From a checkpoint of a small transformer trained on Wikipedia: vocabulary 1424.
Each number is 500 + 40 x the weight over its row's rms, rounded and kept within 0 to 999. Layers, rows and columns count from 0. Numbers have three digits each. The size before them is the row's rms in percent of the matrix's.

# layer 8 MLP up, 512x192, rms 0.135, rows 318-366, columns 96-191
099:468493541445459487463533505470401486479501462445546507455523549522555571546470531493525501531510427444412472535535523471497536494462554502489433455525524509466499539509489520466550519537512463520545539532496484446429536505410535553555540433372502529516501508535514449397512500411515452448
087:477580477521463595500519500502527449434492507512463526492450427442484536491513522502515575494557468432487524536535468472459484509497558426493516480479481440454503436538550525537465490530570533474544596563483510586504532447490502549507485468581438498507487465430468488505527470505528552551
098:531521530461530494579472538514497496533539568532503503486456560458459601523479483468479505536493486502439414487451482507543494510436551497469510497452559473473516486465494514499467478493540475456518472490486474440528465448567538522435533429504511463523470459533536556582527465465505523568
101:488482456481569488549502553442484571562539520558531501444431504511457433508533511471475472472495425495535504466488447532471526605531447460515556466416544604488548467495557465491447482496456376459547498521545528460432449413521519422450574487538502427509480450518559491459529533450488498519
093:539585493491546514443474454479573536528509534475483496532509499555530489494513493557449404507457505444501506486485555451491471529432506566487525476493497455526517441507573521443457512520523520434510537463541454475510471536550487500403574522559491413567509515432530473438524570482551429517
104:476469491528523483481495530494481486444570471517499451539463493540552543483502564484591506517554441440610561401511509533536475540527540484505550517484494473482435480561555505510449402462509473492449504524535493556508485490565486525479498513463490495506478494485511476493550543565542448458
098:487502479566526567535477510501521471478447462501551515613412489506499517520418554430506501498494482498505507521496478570544544508505505566499470519468538481494483439521498487516473511507523540527524556508520458543551480475507463454527523454510481481506496494585550474526509512462519513470
102:546496519463417470492461491417514525501452543495521508371413519488571483525598497476521422489524471452475517482512518478484533472421522511518515495518481519473491420474493554499509458513519483490460521515498523519430584568561495505460596534526576532492501477538525509485481481471411451502
099:534496456473511539526468468523488451488486530449502563485560523500569524491495496427486460505535468552500551462503451553488491456480517479528449519587463507500444549534448517493450574503510471466427500515478539504457503519453486539440483555467450473500543482475507482526515409482516422489
101:522510469549442527510517503489542542466461524464546520510477525469507473463533477537441464509511545509537482492485492504541436454455548521495584546492431450421577504511556468501424428506419513409504508539490453442514524519487479444508510496494545488518461514505494478483502454494495475532
101:516484542449480544468471517529461456470623495515464498501548448580533493495512468543519505529498512487422526558578473467436453502440555566485500531503520507454554562521450482496532430530511405454462505477501531519508459521502397556505539513446531469580472456533553533524481485480447501494
097:512537495479521506496500504468503490428523424494470547440452460550566607510451434490503527485541460555547549608599457481510447466541478462484536522451481472465462526475480476578420534538508526584521476475522511506490465473445573521555569488456494471515447549483472401472485506525477476527
085:470477405515459436529490479512505450488500460465491538461585435494454464448472551494498520489509463429524543552464489516500490526475527538515524503494503425484516540506475484440544439452468511426488493438496504437460531529536482493460493500477514502578566550473526454526580578538472507458
103:508514535464485528461497549522498502493422462503534404469488514561501513402518496496515614482536502448525486430466472479474522496478498542510501509531468552549595510522589441511533404435502465500468512598490524464533551550444549433509479508492548428479511532515465512558508540509487551446
103:393535452467571483525467505589498454484497411549495512514512510495562508575469522493519483487475520521504570454525455542504492495464503435549555539379580512522512548522505525469475474538586523527498505452436554537487402506456545510511520514419548536468495527542466523498525502520451482497
100:530504554494514444476496436541534491493443576571550475561475466453508514406478469491534453490434425479531535456537453464491506576557450479549502535432463416494526530567467489494574491512547546501533520499514536512522564502490476483461455429572474508476519535462506429547502525509506533481
109:476475523480485540502465531485486516516502453456432479504515455421512535536548471534480408451549523450483460522445509519479464512519455522502461543539571472480481496445418493517455522514526550452452439480579445468476502457546551430485473549491497412505567527531550492501523496562533555501
095:446482496453488513468474478542521467520452467458549511501497489501466571456506499525500554507488493514508432514494408471502474487547504424527489529458490470512411387483502460569524540508506485467462470478509537504452499439458427514534482562447532503440516456589366502541512523461443533518
104:503502497546502502496512524528489479559476582516514507495522562466466523514500494528529536491456559486532470554561567464461589570452531470441467499501453451560520492545515473526479458545558453602507497412459432518561508477503525492479538443497516494489484477484509555536470525519443457472
095:530409535530478454502481575571493507532452548451473557496473537539546452452489510496508502471500514551477476512381492504541469446499490511507517565515548533488385473470497499545471541530546458476486561467449507452484536527521505535484466499498442449594495487400420485527549432435459419519
109:502501505563486591500517480444460512460464550467521548486535521562452512442490453534514575550507516549496444457514517540518549466514458444534486477474544508521521545536485449488551537497530545577495522543520444488532484392631547440518512447490554507460508515482488445488562509487452529505
098:480456515597494495460461518456553463476461477510451536500518474459551589486480469571482503498507436486479450488464498484546492455536485494496463496489495439498612593485518506492516456533501486539527447496529534452436493490529477475486475419470481482561570510456473483457485501499495412498
109:550458577455533486447486438459507458377495446493529524486443445478477503495509484529517526534493462497562476450481541444512528434454571494477595474558532488530533520520532505516560561506484512477520514548507444472433551478479548532500479566497517578507517508504537502492446460474538467463
096:491454531508453500585554503531520504485417528559541517423449539496492461466522530536484493438556516553490465457471470559519427526530464495512589526609521462526477456528453516488534520469489458460476472474517509485523514448569486454487525527542477483452487470541492532487552455564512458551
096:465551544457474493485539512459535505532446518533465497434540490494491490530480479520465514449504471400517447554505456518523569491508479468516496481532482482473487454462534462461418562516488484501438575413491532444481425551431509478523468519494464472481482412563564498502495540479489577578
107:510500570494400509568426563487539502502496545412549507537506539488446460478537523496534553507513476446491524485549408503477564547529500501487492443527389547542487506498469394543509499505525461460547458490536488499471525506544469517468507550474542439499467524507509470548518523466489488531
100:536474500515458485543522462519499593531442441506480464452477477492520448574529537491550505501518566566474520533460479512450496447548455458474562580503457546520491452444551449476521483466493487522584505449491522513444594525507512472556489566482448538466488514609492594506507497512490472557
105:511544449514439563420478536484435501557476500559500536439489537472484474488503438461522542551535532564455540515524521533478486568465593468459490464488493445523489463418549544522484533516449516499575562456523548473473564497443495422568438535460487488491553476500519490514497510517480505456
100:535424545483546429444523446468472438473495449441482513551498501464483552436479493553548458490449513457472498514512517476528584512432493512451537557553522444436563485455518499408459504480489497526541538587466443532497533510524475518477498592451489531523432536458457478548529519426483455529
098:473506451562499495445524502504441536447455433462518427491541465461410510502483444522518509527540526451464523505455522548480504515473496440554457554555549485479536557429492430481529478491499506505621528493577528487497533473512468512453462485602420524488558530428486441499523481503541384511
103:489417518534481507515453466485493447491476491542495522495504530467450540516532562421522472555555461539497434505508492409462548474513482521523581499466525534513495451461515502517493499434524448497520479451506479512459482517560505461437467585501476553504487479541519518557488459508528504448
103:564580541492470443494453503428484473524536509482490509561543509440427561489498446566499518452491446581483490544467522499496518433495542487522480483498515516499576459415434509475546446471525465475523551568467491448500486530441489497551518470479542529573441478432500508515455482510460480400
115:464581472528512428473417491534482533395515477488521438505440456583503457448583554515468551486545523463494442491500494479567471465533514535481492455494521503406552490510488501482464528503450465474464478579473445443470429552501472504580484489395485507506509499503553523573487504501487574470
100:444469473528485468516435463477514513524486470464509516541585471549480472448519490497633421468514462505519551553488461493537441473473509491550459423475414538566530518513566526469536481489493508459477488494472557501519451464480563515498503509459461491449449526530485481547470467494497464513
103:493530514440523573507508582519483511506504498438505488485567537470504481494546482415493522495527435511469545495464548493489507545481526522513614539481559500473422475412546448442503523481472488527449495480488494508434488526472506476532435504501478512506537498552454531547498506559486537521
106:520552489500552515521447466471512494465526478527441559496440462556503495496489472434528489537497495565579591441458519488541484567504532489555483487552517592484528517502532480476505503524448518475573519444491559406458480520415520516470482491464501481449489438482514508553509444531491544459
098:482527522551549474508443541549484476479520531468524481488555465513424488445569538500509437519472500438507430522543588491523479555529482530476472450507586550476531479464479440547507483477522492510496457471519429492522483492509529466481511563556544488425491549476552502512474480462423530460
106:535521579472425574441500460522468498514539513480494497513495494552553505584549490547464548451497503564468387528582551526508598490469487457469544462499554487563527499496551464554545534459465505488528538514429431475490529468533510501550475520498490437515471480529485528511473401509459432534
102:439438566439514487512496527423513410482465479424445483504472471525526528497456516512501516430433539504440487544501517492576511486585544471571517411463522514500450482560496446508569518532498527457562540525517511473518532513474523456569458513469480415498491526571476441547585433494512439510
092:477506511495489536474544489553501538547548483522460477423587475465504441493561449476483471491501491542467537512471519488517466489436506451579510549481590491503394523512447415412472485564467503460501567572484472533542515499487546618564455493605507461511510579537499458529466545586498540495
104:533495479464496446501505506523463489544517499488476472453529430509524556497462520501521556510598477511446454535550440585478527450516483558584495480469502474520450475483498468508559505523530468547428441510486438471527557470494387462523604507582435510503527510419537530518498601469497487469
103:445461497544537527495498486474467539506462425458500476485466473508463474496565444545508561479555461540539488536523483492494569499502541557517505476532526485506568516556542526509577484474464448472459487480496550534518486499443486503493532535583538501531549494457531488524567506438501541446
092:512472515573460499512523413601444523456538472450519452459496549434500418526491518469480570418448562481494433499508417522507516526477421524499519557442448538484402538552562452535555492497481467552520519510484529509430439440524435490488451545557553490480419502500488516456564511536525479474
139:545510476512584558481478497478554507499497489481403556515588548527503554488533448483507581514523466522508531493576556501554475461512567481538407537547530514529432542489484505502578445500593418486480451513583488479488567523468495543450530483465494542526476529554600506441486542582483507483
098:515466539491431487527565508579494552498525496477540506510451507477501577453530464517486578533511462477563517466449404440460540505530553513469475533465534444524513535514540499479468453442531564527456475494518513425454499457484427457463506588466492507511497541423545551460510523431480536512
103:462512455509513475499532563407603459480533505543493482548520473514515506526521513495452545514538516512474460489465598509529459516476506424501532485458537520475558451431562464537544482574457500572532464528505505513496455526477539537489472496487528556520439531502444526530526577514446460552
099:505501500464499489533544584490553450439474437432490397566594512520495520457502472503456530486493492452487520482481577518481462534510475558500533492425477475504521512573458451510476485533569511493481550487475566546480497487484502513516485483466533501472490490462502522371513529472442519492
100:482522506477502481505502433446519531512497603528482479442526451523414507463499486466521487514544532492513449451454417535495547502559435464495486546489486477452454476499519550502425488457493469465507510456619531521501443496506472473456493506482496535527519501577445480485476476366526469556
096:513489459418466470531482527530421523463478509453463482528523579535511475456467448544432508560471514525525521457550484509546517473503569468437489534542527410483461488492513474502450470518527515447534505438536444407498430491479488474550555502525566468501500522535467516496540522427593486539
# layer 8 MLP down (transposed), 512x192, rms 0.127, rows 318-365, columns 96-191
099:483569491568557530594512497489588540543512484520496483494424531478492544523564478446482529468499507540529450516479543537469457459471539498571496524380421531507550470574468481576495506526467504553553498534530439451501463521470505454541453516548527470500527396497478521486595477542466505532
099:495543505461497474573495517439512480482513542485506515459483500517524489575484402569465506511487485527450507508507554501526472516539501522452458565457490470523554543469468504472475534538472590512529529510517434603507438474535381530535487509595521562487534506580427538522452471546514460529
100:512524554441486422500469501509547541486512546512496499488511482530493557456493524462533513496537451540422466570462426503513507468459491487573543492431480478502427473496486504472512613598497455488483490440533494437429548557527468480471502416515518515516486474475523439422517498428559419535
103:556518464480528453534507504518454528532540473519488552496452494534476537553530497466525544482494416438556569480490544516569483565554585505494515482450524488459516493516550449481494409535534601537506454538497464486503449519522532426471502449460463561529541483468532554514467478550572489506
094:485581528544471537456520527457517556499516463509443566540449483449534601505472461562435460565432536448464475553461491440496503507413510479472455458465578507563521611443551510502512557515513441540508445462523539545522498519487494468551530485468526513453462491548525499470506511506508457528
104:488533536515493482549478457461451438492530473494480503466506490539485521403528494483448507511517526531476514415445551579504514515525472499482483544504479460513544560522505523607486548423531571561499518522502424481502369481503493498489462463504472462460495489479476506484487482502447485478
100:536528491398425505429528479480532483470454517533549485494490540477536511462527603501507480542572521526559524503466431452487499515491541501507512537547519509425444475511561481404489480497461494497467542539527480491517483484563439465506504461513518509564480509520479543512433506525506441547
104:455495476510480499551485475538496460490540575584534464578528486562557509473456509457518454493486416576556492539451461544480525513488565504468527483458447415435432510432475522479452543520454519406482539528526520574442527507452445514521484481485541474488409524551443540483515457525523511417
101:511575515501509483489595475477475465513499479453467512505538538490513509483500480456448474500479470556463444475517501449464523459537440460477564572467460463474494480550513488526484538416530499481407459485568535547547474536465525463505527531486431375534474456552556462492491442558501434457
100:493565513539504561445476450477457530540493517554467566509514493451486529472517504538474411495487465484429556498601540527480464399500466490496480493570485506443440476455524473490454598504543509486455528412485486500441500519560589499533548515507545491480520479486532465477499523590559468452
099:468529523476522447468483447547523394541556411443531551534450499464524417518561493538545481471501476472474481475509463455441517472492501573568527372480563494546460512503506499455478499501508538512426493516465499532465518497492457488520539534545529503501587590509501483512474505555527482518
099:520417480500519503499543465425477494479497501576541563434471502460484499483447484465424441540511455473465466484482555435477465497475450615543530511519525489502549497489472463520526520523456533465430544527519483494495530497497509492511486497540471533521499449479500492470471519491516431435
093:482549511470509506487407533476568460409501514539567494502533383534470581491555556535489477516493526505562533498489486496480467482460479508525418442443444506475549449514512475475547465513500453546459535445418469558429514477448469477472524511552464498507482531503512397568514512518525516468
104:526526479484536462544476515534465582441490545543591502565542523522473501470503558470490430483494534448433495526516472491564508420471454522540529641484441480520544497571546537534524495528546464502586515498480530435502483552549557570564444471474491513503514512429546574499595468504537485461
106:473506473469503525526449476487426480530472512535486541524478522535532418611451465505536546505472479484496492454455526430459477525470439542543522459512461475508530487515495455535595495409470539526500537503430546523506471563468456510507530462501528534494535493487581478485468500565581487530
110:528517463555502442456519503534537574512510465567499483454582501496465508442485514459552559411488506523537441538469535462518456505471497432612455508412460429554513512441447549494536485495548453590503539558511478471441483478486450515482452490533494441469504500481462538568474496479546528476
109:498512561483568513522539446573482534489479523482524466552527438510502522511484487538483555476542507549472520475519473472506515468561451516495502555514515485446499475554500455469542478506579523419573500648487480446462456496512487476509460544419475466484517519493498553493510516454462519450
099:490506470522489552528464507455520549443504460474471450496507510463531409542492449530557442449440503466456527529551486560475526557472548569558444496530515423514497480535505502435549474550504451512522510535554588561491529487492468503515493533463524546474539530373503544499506510468504504489
100:459470516498530483467453452490449545552518529504511483550450539527506445582497456462512559498451487497530479544475503424500483499495430433425517545441500487560529532539494440498514422477539487486476516517502521456555428534524447508460546561540524454467570476441447476508484500485408514416
096:432479549536529540514502559470494495496549511500567522462534492550479427601456503503601438531466560547460487491464478505473506583489499451565576521528581471516559512443503490479501510489521474537467507509463510534549534481558525490487531454540482481470520464485509499528623512454495479485
099:503460505514435517508528465516515491472523522541484484398585432538522569452529593486492477475560507521522532537436518511502469460498487475532562531556505468446461436516468445504543452465535451469507533543430503495572533482476598467535483563514556529504483604529526518501503483492432440504
102:474491515478465504533483553526518481413496487463454565479450505500478480500497539492537482495567466549488545568488467514491471579513476558444579475488555506464471580518470500537565518501503491565573539480488531472484580542467505437542540527496465506479463487399508494504494537528520436484
104:525487557416434521523476550487466528519500473505474563489510530487483518547533517489462532521494462524513525482467533374526524548493535496516497455504493506438511540486602520503545543468495446456458447541465545494480495501539434470528546507525479533559529437464494506496479520466520558441
095:478466476481538541436456494466519483496482465465505500541471520526490547479577535492460428508502403439481541448531517544534545477501512531488455441499450477470523492456458511597540509486539473547432586559441493484462469437447525483536511428527513525495515480496517564436495511410559474527
101:472550577500557490536476551528501496528506504431504492436455458451484507530495535476486451450528517526535400486416451479493463539454488530519473513521469498537465515539448523504441505505599463502478527490470561577468484524535423532512495524606436417473544504533468472499536475476570445566
112:450494468450418450475511498530408494497502545396526457532417479472508515535578474472550530506510498401469505467563442514463563511493460469454543527487532504534527453447438451531490521523486461468474503530501427459513552578538540439511513513471496513467443530469507531438492492500510494550
100:528447511496537504521474469511560496512530431419475479541550440574504536505510441467454528475551507497532485436538493532440563425462463479537558458478506496444464499504477519545525608473475552502511427471436450394486467455537498484468432454483461465525543427510511493542512502537461543411
102:528499487496485471509464470479469505508426550529474468529579561495509495472477534427466527497570655517488498505533438537493570526539452500533519546498471556500440523562497482480528514524495546445561485517575446492492523566516482509516430553433487468474468522551512515442492555474465560538
102:468519476544560529522464455501456447531476526559496538505533491467451539499509513534421470505485541509571552525500529504482438489523519511440431527520510446518548497501515437462522457449536537486582462525451525515465509560479490496472445595485446494486553414489530540456506556496555533487
092:494515473524445498509523553520419499528505479407482507521509497421473602476418455440468517502517535424500489589514475502513504574461511518518424503545569502460478537545424496516483523458443538498542508490427533511490543480443415560450477491512442473530483549507547481512506523508500486536
106:539558511419500543471503543549565504526541554409482499506491460553410547556468552465513504543521478562477384497477549514528508474507509482451538547499507524524458521558469507540454527462487483517555513527467494482452479501474519511530504506587532558467463492476544508525422561466537528457
105:503449485480518520481540524556514486465542524440536439393502540469452541464465493518441555556499508481503493487591519536488508511481485457443498494547555505464448559550519493506507524519455408564548448476493496571511497552485523535511479495454478503568498494527543537536488561485539473491
108:550501463457439463485408494462554482494538501520504433492547465438483506486522524538529509523502498572527420493506508423513583471479521512462519549475535522534476530536537519499504514553475495509433476529506500480556571499555529515484449459448556559533473451533536477499571502554507527517
097:491555575588510570484449516517574542508452465503498514526487504543460510537504509488504549505519444521549436557589432508505528434528507530525527506488496465492473554480569463530541506556467438556497488529440543536490564546440442480457454488500487427529497465463506570528528473461423477548
102:516487436475549535519524483537486511441510504477521570463515584523507484561536522488422516538507519498481408556408510477492530547502481522435483498463471475629455452520524490462494520473512531509549480503435495477430489438488491478503456490499495492442541555497508554580541471510500498510
097:471423573520450459555458558499522571533528540496509604493461537563517503486431499535502500506482469513550432598490507560440549521508569473538524447492487457524498420469547462476458476481439433491549442506558538478393513452483506513453479450466463506507462520525486513470482511503480526507
095:488458477541530465466468531440473501452546468507547488508490503548514483532551429469552513553494582451560461528562517481469481482515510453538413464430421536497512485504469455473490494464540520508507483505453559489525586495563466458499455484469489545582518575526497567510459496483566508454
107:525498527517469478559419454554447501471449490458422476524491531496568543527497501476438486559541437593457444469573457567491525462508471491406498489551468533520442523467497495497520436528498507526552553477495440423460528444407584546512487527528486500509526494513444532412540436495504474464
100:580511489522422455465536459525545480509500454544488508484432551459458509469545531499515468539547508519452444478410484565453460507497502472503494492495439485507513465443556518511503429501528481565498370505500493467503504457476486485469444473524507625460470455491563536535440501562516507508
092:516540499507450433496509479574529478522503530547482457491491460494504499480513505508577505494495509515502463499561490509522474538427506469512505428573501488473519527501532601480596483446478404485454532496485491528538506554429579494470523504498512505538512467533489519489568403515478550445
106:515495509373484531525428512505554407497522478530501551497507470503430554522435532456453504461525421441505590522482467507468471535490440521558446429557526465442501483468431510522560555480483473540492459504546572526570481498426457514522517477506500575444488530506484463457549539496490489496
100:491486488485507508487476578501556538562535475527461458583529553557577524485504524482479426457519452543530583511432510525506535471463498536498517513489508550519465491463418514492503502498441535507477603492511471496512515481522465469486598467511441496537463468574473461542492520518485481464
096:501515521536485521498492419587528566478544455506470444503511536476503387545568440479539531457548522506491488539547495495461428452514486565582460461478517558558499551507538493549551465501490444494504471477492442576543447475471480513524390482477496454420432461437530530527532421558542498533
097:441472434501494417502491449515499507583483500558473551506423509526470489538531430524518487514521522488517594488469474568559472459551489482561492430489445467475519413487463530455527531498553492453558551432470502532466501453513482465481512502503520500554482497500511470449503508453438474470
106:551466460500566494445560489530505502501470503519470518457409501488404486534530492492503477502531561473534444533479508485487551546457523482417534499514498440516464455467477462497482503450429568494478572368438444426533489437411464445524468417493445490514482452470536484451459483455463544504
096:449514439500458481495471518513463499496463517426432493506478447525540485446473525515519424571466475486555543563542493491480457513497575514532466499531449529502504513528492501476509465464509486504449440437504508503518480509519547488528457549514491554480517496429553456548457529540474530520
096:546500432485490476482467453539482474519504470496489513486544478478494456510470438431486457511508556489489469514587476527473535479424518492482484502590482383467462530609546497568484509579521474452507481544458452492521492415464365493472550571495539526483532541480502466507470495448448471532
097:491552494595494481554508477578553505421476498455530506482546557490523470467491488457382498435555525525493571466468485569484459454496566486442511453374550498537520535466481515474481507489486456535522525551448471527522557443504535545417468524498469487545532470434474555459492514587487534448
# layer 8 MLP gate, 512x192, rms 0.133, rows 319-366, columns 96-191
095:529522480425515449531553523551503531514474543515532498590532530545501564469542465485473453542440530511518430468554490509537569412518514576420469464501522517575464500461506511465513568490529480509483447436545520502460456450529477497627486469510587490481531528471500519435457581468547485503
098:491466505439543491529562456548537547471531574442511476448429451505493435514516466538439485525515494518545449564496434447468495471527493469494503526533541458476421506485483467546441516573499525459544485493527460443441562436446428438493564535549537485479505456551524525488472447573574502488
097:413476450493517467515414491535435467501449486484529363525546527447525483508478515490521538491464483506528523550539485504463509488488465554515549480542508472528511520503500535618396480508504517474538478459552507550527524525483473448503517520516532484561456497514477564477529536453538530515
098:505493393506512491452502448537568539580523456447507442573536493531488498516536463565531410398465533441520497441519524452521506559511568471531483502439461541539520523484482493465426489503426441546522467571506473504470498488535493530439480503512504470518566515488475497456498570438510450546
112:477450586474489521445471512428522511479448604451467505487528496438450446505603437486529540528444478455445469528490445511530483501469432536472474478446561530472559549521457488507456518531509454519509491541465548477396524517465523388526417460543540508465443538506463484542501472458500518516
095:465506471489471444453519349509481549497431492490544522475438462522492508558544460508590516491475543484525451537454516484480531510506521472398491596415510513534424490540527511490499490518553504520478543497501530531473512442469518443460488513523541491509541436480529565537527440439502454436
099:444471549509494530485489435507477531457469504514470538490557499476462551538455517497554479485468507494595561562440492465475425537454464505507424545499485562425566489470527481517531472482444553420479437444525522493566464555446437482573485482474524546493557548495462559480479503522548467530
094:502534513457539511555524453430516473515501430575531523502489436475418514528412478465471475505492497565549482451599520440550483494534538509523588406504511462498477521542509547503511520531521511490474518406499472536475469548498487432549538410485511504522458532442496455450492487511476488494
098:547537439492484507528471534503593522548493528525502425524582525525578480472526480500451509444485546522474556438450525529496533533477473477495437455583501514469547492506453425434500492562482532502454531476496504444404481531497427527547482479508471515545490425468510522458427465479468547522
101:462517544444516467491525524497537511501559569492516517476491461497523538512528514475551437525444568519495483518532444476506525534505485547457458549440530413470492524534446494533551482484478532563529535449489527440471494532530495451495447492470502450464397428453435480472520505487468529445
100:511464556501548480472543469443504415493536579468516507478451539437509487537511496451541496444523583526465451537489494463485556510504449552443478518542513482464546477490454442447582494497488524494469512491600460554480463455463520512459400503512542560471539403513507576475506479448490476461
090:488513476454444561498484438514475466538545507499529535478583509529482485507520563455463551470515498478535486556534458474529603496509504532517529546510488493449580535573506436520457471526466555412514489443409467488448493550488479396586419503509521515516504532565478476438524508520440497474
105:537549526476505490423515476497525490432466494495479457506484499524446578476533460511490463525482477475480445444492553465463457520543447455529455512486482495541523575549527540527537534487490524446472512549546494492482445563514510469548471525473547408458451514449518542494485477473539598559
102:537462478470518526583445482541484485604468480543477578506468451447579542542546527492485455500497534465460451456514523503542492479511526544515514519499498531525585551534438540438559501544493423504467527537483489414426429547590537464540487503562504557498584442553528498525559520493469473447
100:449547560505555469469455480539446472512529521545508562505558488460472500534508522478432531465511508504469479491560477568581478485574449470470497483451519462544527494494549498513495533450482482549466537500493517450453439521500520516520441446524490518442487480523445575432419487500446498492
109:561521529515528512536508457493499513577501574503517521472424578545519533553541514484544435498476477416489577491494539545485485506564499522488468536485425518485514505533529488568451494540489453534510471506520477471531434519506504542559468495520507470527481495515515482512502514431482491486
097:533495499552481526538531539517468537472538539472554569522474503511549417412474455452528521487448462440518449439528544502517524523523447458531475545525491419444477575520463519521547441480577631452474498544438518437519520581475529559455470509492490520490507555505494518494483517479430523482
106:476539547453486458489499532475443531465482508492501530396466462501423519536474561478466422495528528523429540467499529487465407492524529529523575467537497530485534499431531530552468469397471501474531532495533531504479535600462507513502470517455487514500422551501508479466535444440532539519
099:477524463488506439543513532498542538463562471468510485503529536511500464493491563444490513540598475519563434568498476528632567525506517510507593437596491497462502532460496418578529532487546527544481450481498481465496522398505475410449506425553534497483477438460520433494525510585596508525
100:467459582521480455478519482466536502505488499503490526498513492512475533473502514512422454493471494518455540472502540546486464500457461499486482635570465441515489516518520499513485573467516466448509435532473479511514560486509486491589529546464536552502511499484465528544523526472505496486
097:509519501530513512487520498459479549480484371503467431463393555485566546503544438521406529550510480521518521534478438450486460520514567462461514485484517513446500559512478480532544519514472472485492423515476557513530449538465510406566449439465487558467483505503520566458517522433447442502
111:444580497460530528524567475466484526559551635497496469471467464461521510511426493526490504506538538477460523519573466489497463571471439473534473499459522424518450489497496472500446457492501504507465523439475558484487509507482507450514484459508493487485529489479527534527481535570452489501
098:442483521527422438512505481522512491530472496468401543480513578490476556510530425460536541485476542508456467492473521486506553516480531451532484492451495512475438544488530408429545457590510492452570424520531462488532447521499419479463463456517473511492531436547488445520426511516516500558
090:461469516459503455457479496500548539471488540457525511472456499511513465467508561415461427472499523511439467497531523501480557515505553479507463484518551418524455539470446527496518519511393575509515442536487444476469552507453581587494529534525460506522469482469459464482501498519485481468
104:496422481482450500506537471489515438454465544397515514503503467542496531484575514457484510491514493453526486514586417474473532479546498524442494434515470539506533498444490488510536468500541476521524583524500521454419603420506420459436535579504550468470484510527466536562461503515562463464
102:520498470488516479461506545526535524496488490522474524454578513511480554542489483526571556510489458443491577395481516491545544453474462486480459451493442555501548521486504452512547386592482460512473518464558519468485506506500429547534451589549541427557542453405463490530490479549569540483
096:411489511553547452485481501537452573483519517512545562548447497511493547501453544493541468469495472516554475549440467497592464491487552494490458509499461461581486541534520527481552606487518583516557556424468555528493475477477429513409489425463480522470564485490499418477455532474530469500
104:506454494548501542450540452460393488493471522520423512491516479543538513593455507525455438476513498479490509538541454519505486533507510474466367482515488488511571481487470449541520479518461580467494496496489452423477490535561501473464543555457491485452483548484510476526480521509477440501
099:465566440483485492525441461574537460446590526553477497455502581507499527452529476447522480529473455569486551509498524532530540489494529491437432508532538547509509455517466498540504475488481526438550481530502535534460520453561496471517433442510533464425507523537448528475491547605528525452
099:500532548463549481501496560484553438508549501463538518518530450480571513531506510465447455506477491433535408536515504526483481366514473517469547467475579491411504485437483487475537528467430537552530463491533507537411555497454515449574505455486553504483517499497538534477490417485470467503
095:485496521489454551537584515429512545519581498522539482530520502399531475547516500521480409466516554507487499480541513494525542517518502574517525466460511516512424550511545506480484483573504443518485559549583551422528469421439487491502483559555534465494541581554561517570510421476518467520
113:590501539489515487454427466445588500484519448480467415517509487453452451538493513463463490492475570457541489515471478500548535448563548540500508502539539536463467517489494494539512564568500472494477446562495461460503426514486530465500497410389520502477575501523548531523516543566501561504
091:484460460500476451488510553441554508442488513471503518592505503464496466446515417463499521426539556514447491480511480486513458460554526493498522495453440511538480491521509523503556488537510435523497399501483481547467554483546499537583552448559525554521454473516439528519533485500546517551
103:551542571480515507499547471514433447447567518575483557464496450527516478566456484498456565552534555470530449503514565441462498543494543497522439463558532509467485476491534531508495483473467511511470492524536513472469532453478428518516528483541525512553523495487479437490504482401557404478
104:502444561493502469460433538456499504579446518437551556489471493555440488528528453448542498396496610511578601499506513478521494487597475439495575503491472472502618429552507431483519463466502520548501526485465460497518492482521452486412468456480469485489546536467550445403485511514513541481
103:502532453475482469480544447493496468519476534512505475538525454486517518617460451519565424498540515541518537515452487504503518581375426398503509477554479525496570459463561491448518503578544459488519525503494484491416507496478547541496529491528381493489537435566472524503561531424524537527
099:468556492473444535406508529498499393485501485517501470451533528500496528577486530497476463454550520501466522483468576499547484411484471549467518474507566518437543421506534447473480468474591467504472504508408469357496457554543498468507484458489539451480548430483482547448465532447496509571
102:508552511529457557466520494481522448434514508537504508444486522449489570441538535424513529492465528510564462538443518487479447499498501532451572487482432463527506486530526508475563482495503474521458468491509523558534556495429444588494501516430522494475503525477547536444540528539577510510
086:507488497459456500435500503533494469526527575470460526459465554563462465550473491501510461455474536466489520550546469543519497519530495493585457517561571496580446505517541528442560488542515553525524449524467536512502494465496566551518420495550506503436502470480544452504551559558465488559
106:531412494483502499540563470453439537513500479416517509464502457477495490499426516492485514538462533505477522535506499557539504480515504535551497526465487522480453564492524444454513471490526429584473488535496518456489527527443399516460481520624587528508568455513421480557414493495499494492
100:508551474501481504463518489453448490493541457513506498485539590528583524529532548488537489459522624481545561433514479501480505565447478446530529527552603565510464481512548511514518510567446519472481563574450508455488468495512466477511509491534503437447434487514463515493477476499486532435
098:511576516522529482538505486557393481432510522454428574536463552478524429538551493460517422511490578420522488475414514462475485544492483521490488526451524570507489551453484508569476542508486465518508464521450421465496505529599477488495519505578438441548467481462432506471537496540543526483
115:497506545518409501499511463501509474468502512471495528530487501605434475511538414527530513488462577467492488548535499483534546515498525391542513547545475502520468473464472459438467415410504531479489432539457478436579504522531504513441418431458526526466508525541521442486485481513543508481
099:502542501518537508533488478507534523484570520491521553496521436524411513504535513510512542535514480488503483495585487508471505440513516563402437528558459425425469497539496473509485541465506499559466446465568562524488499521484439459488500604504456487454537477496544464491494468490486493434
103:580529538585462530471552554434581472465599478530531556481502475513528531535512534528557464481502481489487573524446507440502558535523518478523595538466515527502542453566525434504480478508475474535467546494494453499568418500496531553418500517519518584510547460474493496534498498505458480579
099:471491539523511520514450489490493519515530530474612500494556495531481533483529460508520497477424511504498505470505512486488522542453433552469513461560540572483468458515501539547446487451424508524480457470574529566586498490550455499510501478473522438507457480456452503480564499435407470457
102:488539455426498522508467530423457554467549461437571478521507490510464516509512521486598474471478498500594495481498532426514503554534457534499507570549546500481435527402480535555404449558521437508498475497569495536455457504422538452502535517526453553497507578472499469571488447464495544480
097:464502466488488527529500497514529522482529596484467491472439456532505514518480482493445432486487545523515444447537515514510493467519413464542545511473442522504526555588531508519539449494496502415426454524407545495492457560522496457380486508495473519506519502531538485505487512496431469463